{"n_layer": 8, "head_dim": 32, "vocab_size": 4528, "activation": "swiglu", "norm_place": "peri", "parallel_block": false, "init_std_qkv": 0.0359, "init_std_up": 0.0359, "lr": 0.00134, "beta1": 0.9, "decay_shape": "linear", "seq_len": 256}
Each number is 500 + 25 x the weight over the matrix's rms, rounded and kept within 0 to 999. Layers, rows and columns count from 0. Numbers have three digits each.

# layer 2 MLP gate, 832x320, rms 0.0461, rows 381-392, columns 240-319
503524528512502524549467543507503503521507542474528522495484509488508465515509502530468466520531497485469443517537507440503525527487512461499479524452537460499507547494533471487511516488547552528494489463493513483454515520501442541506543450
489506519487507465524508516477492500456498496498524511486555520540511472492520533471487501489474539466506465513505529527479474479495521492502508538467520479495507479482489514449499548537482503538476443498460531510504496537492497487483479527
451493532458473462486487534525528530539536532513522563506424472471491468477507517482511502526490503488541459467512486531499500475505506521527530505521509441455466512492505548522472507551487519520499532466536473457492501486514515486519525494
505496503487537524484525510504495510463512535511520513503513461489513454486554530484486503463529545484520505478506491490493476456493550517485512507451463518482496482488467512540492523517498504486517507496516547486507491556503495507490470514
530516524507470485485484500509511528522528454509529513550544474513527523501521508529457480492495485496520499545520490501488450495494534482528538537465511431509502496496443498517484466512498472505508486493469500492492485496493513528499477505
494495492543518500555499496500516522521457484470534497501518495499476476485511473524493539513493550481488488514481515512486507506517489473516507501484534505488514523500484490504510515486514504509523514483522502494505529463463474490495507490
518520468489546486479490474512526486470547510455521561535490503492521473468490479519499492517524520533508493462492483496548553516416494460519492500472493501513491546504516500495462522512492525499493483509497504575494456536490495506461548508
478537499503527511480527533509480497545512500509499501535536512550489478444484473485555508534531484467493510494492501500544478533486494529531484494501547501471480516478505537512508463495491528521467516474519482510537499500502521519457521504
431517491463498547461516487539482508498520504515480487455540466484531473468485505504525568476486483501467529497479539472553526483484504497527497486486478540489505473480468453499505512546486467504534473474486544522495480495487453517513517468
472485526498506495521478530471526443453507491497497516525520488461524479488505500480513478493512522477504505499533487500521499489542524518467511476492531488505443541484516497496533515528496485498477497538501502511511463514515485525485469515
479498513498503500508510489478512493468501561451537537496500488490505500518483522559517526452505530493493470523483498495500490518499529498491475486442486497525485501443506504486514498514473494491490538486504512515486513474518509530487489447
497556491513468512485479487499501503509512473527449491504496466536492478505505496529512510495480532475517500573514487483497497525489531494477503522477569473505490498512505518520513496495484504501532527443464481500513496509490518505465496442
# layer 2 MLP up, 832x320, rms 0.0453, rows 381-392, columns 240-319
467470464534477473519459500539518479486457525565539468501527478520527506530499472474484452530482472507487469490490522518547487482530488496487494496470435500529510516492445505462487491516467483497508499522532520478490476509501491517499529480
491438492539514505522526528451518466507510497536500490521517495506527532501485482514555468513480535477504495551479457485542492517545543532498476501494519509507536448546512466545533504526529504495505497471489529491431526472492482532477501495
533500522495530540508529484546508522470494452448499527521487492507442509524500521504484513565529484465498480520485495463485510478490545517480493463497519515475474541531498489473510462505487533497484459488525469509471496496529541475501502456
490498530474491546490471505493472496524508459497521501494468501467476509481512515496498540544462504482525501461509495487479477468501485495466517535519536535464505456464489527533513492512546520530530540466483491492501532487516502484517519487
493533486470477504506486563494506491503525503508536527518514535451463496530498499480479487505551498498496503517517548503506583501479540464487520524480524485479511510471476497450545518510515459525491510480488474528489490503530539531583487487
494496452527501529501529515471525500510515495515517412484511502514513525494518440479510531486520500508499498471512500470538466454524471495533472515516496488545453490474498504524474491485495478457484479511473500476472504507452496501518510494
482509513485469583514517507475460471499550482516468546492521494477498517535495470478542506474481436495446539487529464511518511502510503500494509517497494443487502472496521501484457517536540496499432510517520470461481500491529464461486517555
513473472513469465502488484455484496522515501507496527483533484499510489504454425482501478520483512481524492542519502470468478497504492535466517522476524492490530492544444500487518446539524456470490528489538466491477495506512465489548493511
448535480482477513483512523501487490492525492507487471526487488495492512498514527495496515486552487514478537520533509457479469495532493449535496468510528497508466495539517481469529457493461465509514481539470467457495495467494545500523457513
517508520473493500467538505466484478464550466470494479489503472490470500489536512491483540450490537504505447506519541537515470496487494468523542489506486504496505523496493487514527536473476427507479482502508513521501535454518511519506506505
504471521515496478496504473469496465495484483479505493522512487486502492493520517497504563463483505487453473484453491507511464491520493471503495557513505478491507494519477476508541517482508488488490515497506491523529494500492460514544536495
484529544563562510495546489475513487493515500505480452476526499486484532504486559459490510504517502497505505518471501542490485490508472503505491520529480535528554544522489458510520532549524536480478506516507544567515495494489451498480566504
# layer 2 MLP down (transposed), 832x320, rms 0.0426, rows 381-391, columns 240-319
481501471479438548543504494499504484521468507521540538503490526489496503519524514489504480477486501483462501499509476508527519510500508468452521532503483494494491459484530525504539474515496471512487524486504491495476501471547482463529485513
465458532545521501528483498462498535484509475506520477506498469489488513508545439486526475521525483503482513487496497517510512500470495495498499529480498494467503498510549551523502490532521534508496509535468487503474523435550514499528494474
506463516535529494465450483487504508488503520481511493513454492606488515501481475510472454503461492538512490504482501501473529516517483483488514450463481525499531548535501501434480496483450494516517499472499503512509503545466514494493494472
478504494520491526509477513500484485458488481508523456502530522480526524503500537519476473509489462474484531496508545523462500503491491507539502487501485506543479531516533469544507501509498487483521507524533496498469499463483508512479488510
463494485557515513472512487491515532492495536514468530486520449529509510525525468466501476453541518450511483484490519508534476506499466504490492479497457509539474518538497501543495500496528487508570504498478517491493477508528508465558461525
504496501565479457507461503504482528521515517489476554515550525525518446537536515476550518527477526528506521531449476523480521529510492545428547463517506463472545490500487534500459475458490490505508492493494536487519520477515468537532500490
517491499517482464548493511512487478481531453467536504474538528463483509463505483485513507473517446460473514509497482517518527510494538431466496522464514551483510525475510486509482526476507461517474467504514487512547483429453475478448478498
463487516515543502478475513503522505548531492438482497485521476518466514550469482497490474523454540511475528496462500482494456456482538520494538517488510514465543493517461487489495491478507478512446540516500477460463494496489480493487462483
473527467490507472513489520492471557489517476518495468519536481494497534503499524475482512497496525452516520513501535524486531481505491490493512445496458475486513489479520515543528466506561530504519468523500465501519523485499522527526452549
491482518517448483476472467513494519544462487484479496492465512496496500496449539466490493450557480536527518494476545481513546486490522548506518471487485464522537506506538521493531468490499547488503498495486560467504510518483550532463543544
511521470515515484473518461494502492501503495506534519495534570483496535488511511455488503507522502478488485495505540469469461520497490486480485521501466524492513482493536497527514489496497514511509473475468484534494535467469511504485497518